Weights of a small transformer language model: learned positions, a variant of Adam for these matrices.
Each number is 500 + 40 x the weight over the matrix's rms, rounded and kept within 0 to 999. Layers, rows and columns count from 0. Numbers have three digits each.

# down: layer 4 MLP down (transposed), 768x192, rms 0.0955, rows 655-690, columns 0-191
# up: layer 4 MLP up, 768x192, rms 0.102, rows 656-691, columns 0-191
down655:525444594444454495542596458462512474530447518496481567445475550495552497508452519535529532567458487479581513478492434499625499532506492408471478587494488407451475552464535436497525460580446436595476557494471449496513561451447489531412518555479545457475453504527492514510563516470533482602449526459469533483521500498559456521502536480490512481490462473463607484485478502526506440429490493486630548463455480460495502556609511494485451472493442497452460493474517523466598434456508495420521519521596489511439466534479478439472470509552523521496564507557448627495499519509573447580
up656:499488510498435468501477456518474410451517539490465517488454544528424481413540413541475500507517570551485586455544550507479502563530447434471511485494514466481534453479481441466468532484549504508510508448368462501570505558425517479443621567468467473494471530520503513482496494446467475488465491524545489586472470437468526446482500564493486452545561568455458539628557467470498501576463439477437477458506531482469472421546488455474519603502512497572613525471450462488535489483558542498430521501465525508450496526392488527524475569503453524429601526460493486469593547516538524429
down656:468547566472510482451493493536575481503448561449549554479514474584373496489489494487530519536567537546504484471463529595440493364420521454534508585520456473432531459488513441437532576527531466500536523501502498534490509504489543534497418497402560493544456460438544562496542607485508426470474496380564497524500415519569578574559566461511508508453529557482574471482507490511435530497505496500573546444509446520531510439518425519512486501487594503517386477504491426506513533533526546424488481462421542430493510479487457503492457552551501437495461522485464517470517393578565528562
up657:475574513589572511601486483442503453518449475565387470547512514510466543526442451620466539462456493534416535548508474514486512496519392474471465514456486529513531557487482463488496475465544561475528535480467519544519497497520487435493421554515462495520497507481559549396513503545528544447551498524496525516480397470458489499425470535477525538496580483457495421527526456460510477505462453461515473423534500484485476477489548577443500518525520526550530485466530516456579485477548503513431471561461460473578480493527458484479616490487531474502495438424589581496461511490472472489
down657:508487548478536515439489488457504543526513478584496496549489464440421515480517543481458476458587504485550463420475467542533499539493527499499519456512457510506443505513467491529445553567547486535534443460489415520474491486545520554491510456526398518518529515500504524524507427510534536488439524546514537477543508529500486456490529545489627513404496470510354526472473507394508528533512534508541505482466439566514487537428413490501515529475520511477526485595426492576563505530480482467494466569501526550557437493501463505424496510473504523490495474543539445476535479438500481549
up658:496519560527506475504471529521499510493506578508475541460494505524457474433534439504498440499488499549544554459490551543494426567489517472580570490566562443500505478451481454423462483469594502533428516387413506542535517479399453495471520570399569421519563562433533506489450495492457537435491556525462424473542526393469517471495539569474471494531527570474530548513546450504444543499485453504505502478573543517500491517556497517387493511605519491486615463418484470561495522464476475434473544509494568456463465492435532581441507525473456524530445473451543487435471487498538412480
down658:455491531487535485482460550484501445495497465440566513553473552441450502471457470481510532430523527438554494523461528520526472451405486595439462442452500458435584488520497442516464481518545426497487545490403429579590545565458518549474566515548490454466488517454497560523512550478466519456556567506506544486524420474597478537470434436489542441433496499423486493514532503456448537604524500466526455488488488461505516483490422551445525459550513446507449522523582499552456567524521415516463577559530525510415507617516435493518502596502476494505434452512498534549567513610507632549
up659:519548513528508483499510488506454494442505500485484490496446549458514455486541487518473504553431540444517477535538501496472485506544515536563557554539516428520551494469464480477556424473463518481469519484504494467468469467459484420456523552501560445498567501495543487472476478437524509486599552532405498533509521382444517470520477503497467504517554426510518499478513526533528536545423582505540451507489551511499475521538522575540502384499429523444547559517461444442467522472525513471517535532487539470508561538479492532469545509480471472603423488388555419456571559449527478486
down659:524547457557463525431537491506460520506423416526499465496495496496485538498487549444419490473505503503489536439430455503498553464494520478579439524444442529481499545485500536511546511510513451503514475459536431555422532464476455456477494475567456518455536587466477504498537491538588516580502571563470561512372515565444465451539569469468493517501529517536527479513498514485579545538510579520461481515454501484445494480494501553535455520567504522519481467452468429470470532540409479403535600541531495534531471477508477458524495514466510554458530493555479482494515439498480574504
up660:558446529460474516522551525458509507503450504498480469524505488470464558454472498535497430512502377603421574613557530497527535498474488484549506476444576503504510475456498554548480472483553457463412468479471474475436511523432471536489528502463522482485519501553446503452543461490440570539500555528410511494452461438542596472476483495461475514464516491467498498472487479501454451467492448517503508564498481458476549548452484461451486559537478538512574540422501479471463553478501481441473613504469548442534532576507449558528571536578490520521502414539524531501564453498488489441
down660:435485502546501391468504464420547537445554539473530526503483478537473422483522551502524467437546535521513521512414498456473528444493535479516478519506448571508501508493531515521517520482533505516497508532456473554482523532547465497549502549536518505534446546530486524445503534509458517529486495378510458453476473469524541513427483566521489501539421532528551481453443493458475476525505452484465511465553504482528497530495559469457505481492542430503542569567475445507542510447464538482562427549554467549451539487524494441527497449509614506477451526511524481532452526583468521487
up661:576499557461504469502487559470486491485519471584409515563477494449431493469476436493498483476514501525445555503468517435398475626526472512512531554530539545593533487510546472499543486494536445476507494400522532555497530513468485405503530589487503439483520462493509509512538449512488552430526493525413599456484406413515511483446524574427461470507546426462550486535599444543561567499516470479470458486495484491543511507482515502458470501522548525520536511475558552541509530493461506456502448501477550520506520466458443491468547474493532527495498446496479527532483486417474553538
down661:524503551451472484463458502496538440531501531402507538488489513497524477477515519469502445444569543501499558472558474532517419536503467515488506517445467479503504474506502586500416553499563460505539401482448526514511529570450581543543528519536490465462515465590506492504446541551531509508463456385452568486563486438521495553508526529536467473501535551481475458478461461480419541503437474516419522501547468481624484442543523531496516470558562426478503545503459484510478462515501567466591496528547476432517480494511539456502506554508484528440543484519464515524529493508487481490
up662:528501541513568524577486493481533414486448474552478453550517436443432480468487455543432468509556533561417555444519530516516495541477531491453549451540504456534513509456509545515501483508436491502471508417501518551473445523456493494492428556472583443475520512509499462491542513537447529496477548522529533458434506444534554472405557547463555517413500517502622513473552445537481545532430408498537443474503472446559491512476431504514435520466469465521524517536485473508528462513523473529465595506528485495508467501432509467484515561483501576466540535484528505446447494510465562543
down662:561533417510535445514457460461500446550488509463505423473504540452457497526530533455505443495565464470583483491509442515551529515528466481476510479585479458506464501460469487446461503560498507427517576512502469527565536514543447506640467565556406531547486517507477495451554541455532523554540556544462574498507489546499497521511504449491552523446422504510474512496441483550525515472466422498503496498515470510508481568471509465457529508520449537497586550486465556481508522555440442488476505541530452547491424475466497508432558530493495542508507519466475434520474405595540513480
up663:499475494508506479490508489499488486476483498486462498497502509519503513506514503535486504505500504508508491490510505492494495499496494490495493481493524499522508507503501496498519500470478520478486477478488492491503483488488477489496518520505495528496476477516511511479509497483498490505479484536489498513487511488481511501494519482501504480516511494508485478507519510529509496493460484490471501492495493501500485498510501484500497506510499514500517503492496516513500519525483486499499503513502492478497500524497501520494530521501511489507501493509510505478515519510523493479
down663:500490489498486487520494485505508506506491489488508512501480507492491495499498505504497489520503494525496507497500500528503501503491507500505491497497506486496517491503497497504500488518508506512497509499514514494483506498504509494511512495517517472493496500507505504512493518497495497504505500491512506484487491514488502507510496496507515497493501509484506504474486491490494516507491521483491508519501488480526494515507502501484503514505497495489503497497492509493517501503494503491480494503500490491508496511503510488497510491512501510500498487490480517494498492499500498510
up664:540425467494513547421520517552469448443464527542550483528501512482523511469517480506571524489457501599411543451538504457508469507488501537521527488534524491609500567464523423473512454532541560494552478484454490488462486536527474452505472562526497462427506430514537598540530504505491521457485463516464548491588421467507432468505576497492480496495485516529520462487524458479454515421483467507413514523531582520425514526462459500495502496458468527488490482436535476460550509487490439482490523437449461466445501551385444510571504560443561486483494540539564442458435538446557462505
down664:516455436474492525483530520585489538497443475481487506496474513484541523491535473497481476526497461520421508499443470569574524535516507457536467532547446499519548488490525548520500531474513524474503462519467503494495463480470495461495488427461558413560516468488435467454515480546536463451455528493534533554500481519480410448482495520488525521521526550567483539457526570519431515438448558560486535437495572519516467543484546404493490589483494501489476502513472540493523478523517432522497428440517533508506466551519488559465467581560542477471492542409473516473534505499544513519
up665:519492496556510515577453485438509478522497475448465476490492521518521443435464454508472496465477488507434510507389539583547590510399476528489497521478528500576480502415453502475462509451527571447473438494516528555435459471443485429560467492416448566503384433520476526452495433569494515590501476534479546519457466508515482471519566540509490451606500449478525472505523565522516501461493548545470479436548484512514475529500503541458503573499492525503494556524510506518464532563469394476487501440488568420527599465491505525521561470530538482441522507557482553467543484554444514500
down665:491426442552544538487564441450581452410501429499495513506533622532572525527546475459538510490508519504491503534572583531484494454463529511487511507488523538421447492477502537512530533538540519489493469501420526412456520499490524496565540473492470506487536514598461488517470522480449488494490521481488485423446514487496487514476485477531512510493509505471515471500462507436481469488506505601457504517523454585525492520460463448512514458493475507478571443519500563459461403512594465485487547430508561494494533471504441498517530417456527443571460561490567523482527590496530521506
up666:491480540509563486492529528516456509481459446451408521508530523490494489577487454502509454485521448514484490520483548488423509502495449580447540491546522467519553572471519529511511458450596433509428524457487448536529553520523464417496544474481545457506558488551497540558447479478500541478585477544417467484473495480509499501522465468458501483507486419501546483474426466537511490550409553492508424494463510518528555528510498507516479473519496575431537488533484487461462463492488430514536566491502520435500522447469433418421509571484486468558434517564500510436564512430481518496
down666:556556471566419487500478461472512524619464488548545494490452499478387547511440553477436481466494531452521422479565466436585514519449427562546508502544481500430455493484450541492499516481454480473508563490491517575493473497495516396541489522478455473544422469561568526450544480583597381571506528455530533514521516521479443513530462468460509457570492541570448505492467507548536511442495485493466469553457448554496526510489596584501544477485526528530446536498449517459469571517433469510540478513494506498506545470563524480477530469452515469459515536472498480484519490464563483596
up667:552495490453527474511486550431512470483470470552464439511474525538518498465475423487496413537528504533414587475490491518508495555448482546557586531470517565570497475415570456467572532486524531421535530355506502486464425506474483455493496563553507492498476487464418532551551525441392498457476519523522565526558487472488426496424495538443501467535558491537494537539491422537501521529515508553419508577535501449490495498453413480480477495528548537504477536468502533579562510400558458475468506474489586391505495503521521496549472518455527491479491522489560463516506520423536465526
down667:537516410435493562504459512546517512487530450487572454526442472477501498497427511492471547473487505467510557487513477495379504513522534461528516494520418474497451545496460479486498464486541528484550518404490485504557523566487531484603507452602523479578525431510464507481484489464464516475496529388496499536506548553578445451538502436562513505532531533498460520528478488533511467428562574442516488532528567449532565464522431534481502520474500471538392546490545490550523479480530476503487511464471485467516518503499481479497499510542515501568460506496456493548499500588530485475
up668:480411476525488510507512491585477501454524545538461515516409470476502473477490504541540462545472563461462482518462464520545550453393469479449557520495503445569549492369519517523469485395445447521462462441458491562458505529542498446455533539489548476441469451511510488523485492521517445468520530524425506498511468476501486515468490501432567469516588504526576580543578485485532568514501543478395505498472503485418432496504473488570438467514441529523509498639484526492533531489503511532512487474563468486474535551393506551483514530503578461491448528531556501526554570432511523515
down668:559548538586467553412499517464483450429503526484476461453553444557521468536426503580527439462549579466468532409566466506521462514487478505489490542518451489479530480482405500514542592519552444564472417491544531354473513575440476537514405465484498547520511473567551459515550449507511469469500546571510471528515470474542405445537509528532466526447484416436451476543511554515499524513533487512475489521519496476514553488466463471519572488571534496525565542478512519475516433474540520563588488476470601466448453469622518521501496557521505513399475493545477475594572463496408456542
up669:499485488505503508511499483502507496499497512519493501506502509492515498503509499505497494501490489505492495503518500481485505518483478510504502487497525502525496508493487486500497517501496513496490516485455500486492489494485502487494506500502508473492515498514511506493496494499506508505473506536505514506509484506488506496484502499508488498517500510498490507516501490530504482507486493490485511496519497503490501486490500492496490485502503515515524481487502508516493521510506499512495489522500496494490492512523496497479511509486504482484503519512504494493504530487496503497
down669:504493489504494497488491492493497508507513496503514490497482496492508495489501510499494503500494520497509492515496512509497511494487511499496485507499500494492501506499496521503485500499503495486513501500489491513513514510502514509516513494489485496508489509491489500508494518511523511489516499484512489508496514504486500498498506520511508499492508507515504488483495504479502485501499497505501501509515513512505498489500504508489500505509500505500517492504487502506509497487488497519507503511497490505516478473496492495515500492488500482516491506516492497482496499497483500512
up670:473516437473515578463529440537392496499476468432379555502527550541547418492497461495510554539507508470512540557480528458469485522465510466477498430478443512512443491533447468486471462442553528523539476508400515459455523506537512467437555525492460552514444491524504494548514432476477508461466477535568407530486481462428465436515543478500459460535460538523437541442478510488479519560425529378501509483514632542515529470497586497514494467515503541560518462557481480557442545547502542567506518578437475494558494467522473437497529546493461461471531497530540541453585554426458503480
down670:503561484603490509495490510466541432472506491488600486461565536475470536509560492576476442543582486466522474462498511483578448490479488512482605482514535564508558426435482588479437486475491538509548519517462517466494438437544514509449523470462485464563469534484458500509536502516468544491490486452510400475533468562490464554482423468545486512548478413498519492547446460554505550493529456523454497519517533489514490467463482514443450506461543482509538512502567485474519436539529504558508528446515395643413549562604500467413483484516437528493508504460455485532554461571472501523
up671:567460516496570485483551487557472511490505505495497535510525574524528570512568482537564493510418475513519541571440488439502521476527500453554476427521516492469415550454493470491495518538492470508445518496439510487559503505465470509503493481517524458457508524527499519508513436529524438479456474518520506481513452445561467493555474498441482468550429478550549494451540476511537514483527443524414480529483507465495527508487500447566482559476444505439520476507487504509550494445398430502505464491519463546478520550467485473470460535533569413528494479495502525499483502511555503420
down671:499536539530520556473509528527475495476462478443485504575492507494457524506495491509533491497439469470500550526485398530522495494507483513504479530584485516529498490503413559500485574527475533507501507511473501531488498535524524502504532505464491490564515549502488493474542506587515507499462476380533504489496465541475537507524505509521462465494516504547457493505521540454457459485482513510464470468496474489523480472479529506555495538527452584457503390510512461497480458538530447506491443514534487522538471497536547472466464539521515507455500501465504523484441473492519527507
up672:523488469543470565518555525483489488499507472473498484453462521565549415487546567556442453487489544399505554544556606470464505521536454505522466452493468581524524521530548490463544394453576519502516502418531469449441527497491501445467516522490536456471457496473455594467577375510436562428441465523544479522522443455431399441427561519394531483550555449450517505530493516440585406483484503503515496485499482483501480556474481532495546457600477517413507554479520499479491468546476547505510461473472490478480501486469475514518544505440609540498434423510606530449571487453510490542
down672:420491557497455534544501494562497422551475506493565567469443441458465520429537487426465503513508513480527431488523431523500441530484603432506505476430535484514444427535450452520438608558527542511542450543466570486527513518578525501472560503502523497563492510506567525515485494575607486493455430470518563485408479525482477461463533389457555452546556537595390456504466521496472533426420509532453576523496468512581405504571603555556492492558456518536479389413499442486510471452425449582475503537479494466518569522518560446535478452480556523537534460438480564486526609452521513485
up673:469448475505543506515481443430503465523382490495508553532446460540475485531485511547391495494530525477522522477446531425560475509499471471455468548503520570492504490489484501542469520454424513545517463467441440507494492453519493504503504516407505657439497463531511490506512484564480551433494509524538445524472502470503607489508465443375458498497540515517434483492518445503553475479484353497472510498595527439522528447514566587550510493468507500479469578416496538507531516513524477423519522507479616480546479528497437443518520517517473516448520519568509521464479432514592598537
down673:556516482577490566492490472416489524483508571469492498446554552494497438516504483458479458519469530480599490574561478520606502509532555513467570475574423449548470505510457520533494539502491485519447436539509467483550538519457553441550476511483443515503449481504502446600496451529501415435474449422484551465502524452528532543503484456497511534530484554482489531414523525419472427481560577515520478429496465549464513533476445520484510493528469466437443525542483451564470404518493419511466492538520493593505432467498555487479532524569454544540561527541467451472549516496569497499
up674:478545457538461493547531505599496423508537511544387480507507476488486462506417487484475450535536546426444526515541491469511465553420399468462506416446514478514449502468479487530490559519508443474482548445475531549497401527541511473485470499430480439454534515496473523532474501495529552440477428537472499529503502480460488514467580483414564506535499593511512524513550430471566558550537491536582443487489469412467446465574461614455508438542555505480495469560503473494540524519515489469495449526579506413535548486516547480420514531439534476541474470484494547424642531461521547452
down674:561468531468477539485463460496512492519532524445506456548531475475471573516496501459486581436550486506515456484452436526489443441465502462506440461469491477571556500508528522550565473576470473522599530536439537615431540610556462454515487506529508549463521475551488462526626476478490489474473466462597562583492527512416542530549540516531437552564507517503461502442493410508564510480402441512423477400470483531432539519464534552497539503491474477577594490534476549514481531409452511517505463526401541446489514534464477460465472682518475488435472460469441562557536427487500528491
up675:504478497511516497522500509502473477481481498494489498516514513493506508513503475515489499505496491501478507508498503472499503496483508492511500487505515494498489504474489500509502469512493508488509493475489477507513495480485498489525512528500499507499493495495482529514509485498497499490496498525481495518499497493489504491502520503470503486485512522488514500499501500508509509506497499491481496489514503514502496490498491513495506490509506500500515513498469500518501514489480506495503533499508544483505497489490497507494512522507511486509502493505499518489497485502507501489
down675:510495490491504496501503491505505493497497506499501498503494505510511507506504496498512502492492503496502510490501499491512505494495504504493495511490509505510501502498493502500493497486504502488513496487504494493494503493490498510495507489501497497501505494508505510487485506497493509493507493503508492495496510506493506496488506511510505506506507502498502495492500511504506507510487496513506491517486489508505492499490508497494506509497502489494504510502492500499492491489506498502506509505494512497507487507496509496512496494497495507511497503512502490500506503509490511492
up676:487453521502503476540488444546518480498435530531501525521514497539454554539560479507524521506522520474524495514535494489501464499540530509488516418559489535483463494417483473494498494442534511529489511476436475568528438522533446466478544497476500562480528482503504484459419424515522505475559561548521477495519521458505512451411550506450509529485522459590516554422513492535541544527496517512490520547531544506559521491476555573506422473514562508445499498545391497514542453460523503505541542547421448463386457514537510499479550512456510491447454421478524526483521552499509480436
down676:475525532508464505506503522447452514471547532516490498518468489468472441498479501526514511538508479477501509501439493570566570523504541454517517426507523528502522462528506535490549498480516436462492607546510538442526499482563446524507533479542459508507485470535486432449531503543448528422427507457489499449588480501444488546542458508533494493432536563546494476476465520479499546466492531522488482576518460517471429498577552510480495525568489497528473539457524497471451399506561572500475474491550581425488498478559538521455512443432515540485510515485433558530449476501533466551
up677:461465435507451482485483532506498515512520463558484506493546531450480446507561494545429472401522518529449460552462557516482536576429463523458465489525549541527453470515494435529519471483527567474453509434488445440539503408448438488492534518504462525522475519420575554470470468506502571529451483536433491544518464460509551468463557468440418480503479506398485472542492476490528462478479437408520508550535500429425495447458563541526451466531485486497497514519513544523569558504562508479502518528556557448551558489518492495383561501454508504516565468611596414516486496411508504541
down677:485535581450567497600457521505428494493488482516455473562408496457463502467515442515562517487517526518504589482512513533516554533545544534498562481539427463486523510451530476485551516522528509488500504464553430500456489525508518446469475439473468451461552547451549548425497459536548470578460477482540520530540468489538472468568570567479557498482496564438466490530493414462499539455523542460582549570511494502527498472566469430549501518519483439482477488548552457473477504506440496468498630476486449559508526561435490498501499413412526428475513478455504504526486492495555452490
up678:526533519534505473501448512478485502514499504553455528489480459499532495473502527482503490473461523514567507468497476538500453514453532468545477481459550433564526473527456517480464545505482467477457563479512464521460492468531548473538506574487515472444509496437443538527491489476512550482476511532425526471434451462478545479498544500497456406551492533576461494441501587534566554503543529471466458484509478472504477465506487447458467488537517492573504468485510419614466525560463412555522483490475525478541536482516495506482487493515468454495609465505436479520503550455502551477
down678:474525472438504494533566439494513458451531470423482475516506526523490507498503534440517468500535476484455526534493587493472480510465550521509453428519473532526437493545493471517463541527473465532523492526539526484535461485442544500523447488581468444534507521497483477526496489532423526484465526569528493520559575511546443503492532473516461528486545576480545518476482487461464528507502529440479496490481457532486489517484526512482480488515482500512486485529448466426481493427507535532489491564511478487508468517535529504472527544428494524511495477561546519493505449468581520539
up679:553556414464516479449445480474527496525499528509484452549496471470535457471521484540468480473518481532482495547466494502463545459495476553494467521494561494511484616463443502493471474472427631446520498451400471487437456505515501436490475594428435482535499545557513485495477508573534495529470512532520466514507414469501449494524584533450508475442522461507518390462477477482484504515465519525471435472547464555546511517529506514480535516513500545527506572448465588504578559421436494454523524500473475464517551492508453564545490490595486512505568557472555422508450572479430507548
down679:551475459526464554537492456445402529477544459482542496474520478547555402476480491474483499513533485511447473440512550495490503419486536503444442509567457533489500505492497456496409485395497501548511495516500548460461498487537469539478572442577489458565483537472503443522465535521479558506514390531524500524481461524504442510462608512432585526447568497539490446477491450554529462464531586561512499477429509545482442506568518451555522456527484483497509478510468513446577504476630489522559548536468483485424541520508554497432534509528567443514518587517497549485492538566476518533
up680:563490607480477435562518508514426505445506474517530488512507549525508513453532506481506462529576506488534527466488558486473485467508518564506523491492499449491591535468510502399561503489504590534414509455483449505539488501434451568528467554480551504559476553498497516490548466593446430451522558524463475483509531504493505446509504511464436527437469499496540454523541539515499471491506516509500482476530513447438468492503456494491401452512465517527564511508481462568490527520458435388459561559476449481494564477514550488476486547478505574508450471487510490415501532488478470492
down680:517507488524471531437496474497505479470478466504500454516508483477556628494547472472547563533445477427494493551454542475498515449476551511455506505400513511545517454529476511469470516499419461479460463450458450534484526511520473495487547493487538500561426561524504508548505445528460441440585483525575512484526527497405580556490447441478508547513441432553514454500547500478536535559402547461508485573510499461527484552535524517500500408572479532568468456474493449541555514500495517493553470524448518455509508511477480505463517500500492510492543525468503567532529488508460517624
up681:471501463554548533529498433489485525501405576589517442530450555538494497499491448516525458573546382522526503506489498478469451538529508496556408470489501462479523514538508454510517456464501550497540464473494465507490525458521482429488437506506505458500509463454506496534525522505550532479535468536514496455411459427483546433531511511393480466553529543492529461480556547490518541464497499546512496507502491534491535478509440410494454554502494639587590447480455518546533507400472495469480546471482430515495474518546421478548524542517560443393494448459506544451557473490491534550
down681:546596464500445419479536507459460489527453475506486485454520472479494389499537511540530560494514556436569504498550488467445509518520467470453489516531490474505480514494491495541499496510571531521575529492443516517453521485542471457476523532530458461490500527451528515538484534478554498532437533497527483439495590444442487489536491494446544471527549528504512424468521479508470568364385516526561478483627551542496496469656431541528528558527472516448463476456435496435577433504494469470441500539540470497538543529481563496478518559472515436566514544509495514517524427544513496463
up682:485507494509436510564535503459502494527437555566475489504485480580464600489495456552413559514472451515463559524520542512430515503537445568586448453475554514569518429487516511553544424524556526441517559453472462426562506446421477505436483491474494489482410530486458483397582491510441507465421576531504470484483399443438547449431488504406474474539534460480594455513575535510528454504540440444550484511445495486543443474528501536531475580557496527573478499438528509560489475494426499504502571548508452456506506431563461518500497489497502468471523438450507533491516494443484493493
down682:507533514510530557506443514514455498546514541474473469486498476439486454554547523521488548470462471542484445584499504509484484548525503586491487422473505442491492505517577511571521454481522477409584498530508483506534583554516449468535458514557521484509527505531491472520575602573504439514474490412498556470481408464499441458520498510515565436452527390518442540462469509490450535449411514422530449442498508550491537555560485582490499534533556520595434472491466473444448518442508527488455452506552496497474452547514502542484471674458508483520456549458481544484463428477508556502
up683:495415425514522445427481440535491483470464484558526490547472563514513511567507542516494539440527474497470511456420490471538511492535433483503505498493522511513505524495486407550532491495546566469502512513467416431558494506453472504505514477507522510501506438583546446515470430487471478490520510508459485513485511474469528504498492535468501490544476481465464483512452485476518516552509477504492521541511575460539489484472497453487525475452480545499518569499445561513480558488509533476512515491570518488444570541392464510571530544476519510569480484537571453508500546498536475509
down683:512517525461490520494595504510510514502551539492502485463466517462512515475472522465535426527524564492504475520569489505497483472462497455531494485500504520425461463517496556539476508499542454512540523533537485509416508509545512466529484511572424491507445536498492480443514491488512510521489491494514504436537456565540519523506549463551521497499499485484523492533448554469528488500556503515515505502433485486460461544512542519516498481504542520470461487501485430435535527533504561487482464486500449518532504491522521486473483468475485491477473498511499495509522467498473418516
up684:544436566449452421486518505449503494514420442538472512551559497485492549460547456555470417486501451506483516497515413501464602432505420479474450488497544570553508609485480527528512601489530570564467501453483441504592506443482432504488556577567523547558530499546445570449467469472469587451490498538461535478476557528519510392461601503513410503477502489456481538480549530515550444534487485484514443520636485459528461499466445534446429542497497480501508451549518505505479543426509404501420497607486463497551536515517544417470444499454483520473523486501552418558453503476524520446
down684:435441530563521478524520460538512467538472476494539525512531452433502487565491445529593504490515518497596534464588414494518485527511454515430439532518501490577521470485518502548603478452541545546470491485476495597676457454504501500529470508502431593497469496475589531479446557467473481532582533614561448490537420440530523514526497445509434485520529470532486608526488448473415455512489423531443442457536456397519484460484471530424413489565509497602503507542540494437529476525592455526567425546441439502506402571593528373446487525553389481378449493515501511540491496516502496475
up685:503532503583535546532496566537493467479551566525516519568509504463505553521480544535480593483449467526490423574513492505570514463497449485451483471549506526523494607493497374550595502441466531410437474467436455461529419475517480377464523549544509505518554466560519535486549534488606504488389527533542508532523481464459492463575461451494483519524536565528462434496524455515469488501464503473463409505524441554477425486504477565441537488618501506455503420477432524463484449474513472456543478547501484400424409464480540540402515503459513542516524526509571505531550502539553427465
down685:563440583541522433523540458526456577498510567435442386427540584564528527550447545464534526445546515522582542531422560505525507483468526401470563518518422463488470559482465421553532454541490486452441541521459440459518559377569505518489484555520528554536526467536438495474475424560512620487468465490507429550564521502499483457478504564478558368498542446467490465560431474518597500563488481501547426508512483540495541515559431568467511452458457478438574554478508584437418531583509480370445542484531506444484513492419530497540474500539419496527494465461578551544469514527465459515
up686:527484483473510399493416468440410430403485484498447473491458553556480481451522470598464512500519489461490493563524475490469490568510483531537495429494517534585469507480483470438483515493530531494515589497463443465531527414546485522537507484498506477510481442474512448481489486509541531481502400518551465533556498480515496425489516522504519437525482489602466517479503498556483522560468493457503489568472567517503454488508553437494458525524497570492502553538446513457488498467459494493509529562527509512452488499477482456522559606440503422492499507492524490448502542499520513517
down686:527442581545498554563467514498464477509484466501469507515478481483444481522444487484511561543489460566480470473527442509456525533486446491520488541471511516547469472436496491520497515495490516509518458459483523526534470455483551457495483495487500451484504499471507552477551564479496516536462500339474512532511444510480503434431560542492506493459509523535463498537533479551507536476487522487472471494512504546541511477508496513513504486485519462541518462510507509584461493551555428473454503503530515460530489502532541486496509596506488476481544516507494511489538496464498507563
up687:514510501480493504494492508499489504508490512510495498510512501509481501501507495520488498512501503511499497502507497507508497491511490501500492502490496507494504487477518504492503477486498491490486495478470495493495489489504482487487503503494497503491478518504498505507503495505498497503494509531495469510504502510495502482470504494476494472499492490499505500497502454505499496499501484512506493517495513519501501500499504501493500511500496521499504490501481502490487503514514511485487490502494511486504509499504509507491507510498529480486512497497511495480508509491501512497
down687:499487491509497505501491501498506501497500501508501500490501505501504505504496512493504504501503497497496497498495496497510502500502502499510494492507498503496492503494491501500500504499500499501494501489504490479502498501508498508505498496500499498487508505514503513517487501500493499492501493496506499500499497493504500502504501501499496501501492497493496508490504500500502499488502500494502509499502495494497497488517493500497500500493494504491507501501506489504504498492501508502498503500500508509488491508493503504495491498495501503502499505507502510502503493502510497496
up688:540490528516448466467437564524480467516475504588502475523445482473442519504570431523534564596586459596464501518634540478459485548506527536486480493446532519538521477490482537430468527444528501475501482440451514486492443519517504460496536513529431512495465548484401568456537507571475522568447494525464503513460428481456567473484515610407494458463491542439468431502484457476449473476532474451429532501508467461498508451507496545531501522484517492553510500469529514473487458546500441511469470555486550511455454456541443536557520546486474464529579473516483501529479446470485543528
down688:512602485452545500514543484539443568501503532439503552427498551541451532490486509480494443520499499469520479514443398520537523394535535425494483482546502514385501527445470479530507477507491506492540530534482445471475577495543430465486470589405479520551510452497434525490506490505493524499497558401493509526467523559460443477517474485483520481414491517530459513463526503488552504539472545525577499461504499510515384531482539525451541491577481497534484535551487501535494538570481459464472493531470499464515502510472503575423508550490537556486466481483538553491500476515527549537
up689:492474454451540469481508567511410493458498493601445580552497548446469465579475511555477482486542475520461518449502541498436570509517420503508474556451538492483530533467491482459516448529477542446432463494475407542537456521578499491480503487446542475434496459410552544542422469487530477442549436518482529488481458477466560485459542431490442559542462483479558533507450485509458557467499529484491474458472642500475472530469562525454525551480475540476490426502546488489488513438393472466499487490514570501471419536439533499461499570537510477537514523569502538383544524467523518474
down689:518557514482472431531485515538498472508456512560511478482513493504510488469496474530553486482358475471542476447457480508496467494548512491486411576541510511505508485462478486465497492495468582514539500520509515500501573502477520427499438527499449466529556509504434554536529463568530496510449513431494536477527546608499473472490600436547515475455539537465505505474461506580510503538476511579460546508616480471505430517518506492541532534580410540469475502482458427497402420517525486482492466532364466497514483551546492566452524503515531560449520531466493495505512517484523499506
up690:513504509528496478514465438540415499470567578518491540456458539530481535393493513554477538558496512491506477502510462471533492567543435485478537457390511532532442511453396498531480538489548552498525534475377465522498463478506465463506549518520502520506398424553480487527491459492502530470498514534473453518449510442493476451485572508491565511451459445455514453511505524465481563579514470507452506465485587458461526495492503530537457461503494619467531556527458506560545538486542481487485482559545484515470578506478468477421549538409436451458513512475529530461549534505483499486
down690:497484492494458457475515493467536587478527484556536506462500444492558425464511532481445492592509456447558445533541538553544573499499570440452547494501513426490523494543468546463459523481519477477389533498493436466440432469535477511479512538503504460636522491545457476469487503572517529435497583459515408495538484546522443565517413460518568559465483484507585484524519514510506415576489452530520554493503447500465544505492555496554527506499462567456482515562508550498516494486461488566456515457479520540493531518506442507531521405452486530496500469470496520504488541542509486510
up691:501446545568518463510529512441494485484436467517533574494489506592491397477537468564516497530477540526503499513525512489563509461472544492505506465432479509493481519466480450491529495484520577493514433499512454457460467510530499488490503525470528516440490454476552534488497507483563476498532520546495525501519498487450460461469537552495473553469503507542459471500394523511479518494466492498456430494584530471504427508476454509481471522454493469616492478468462472518500544523478532451386543491522515487448531540438472483533534500535545438518542507477519473570460465537437477520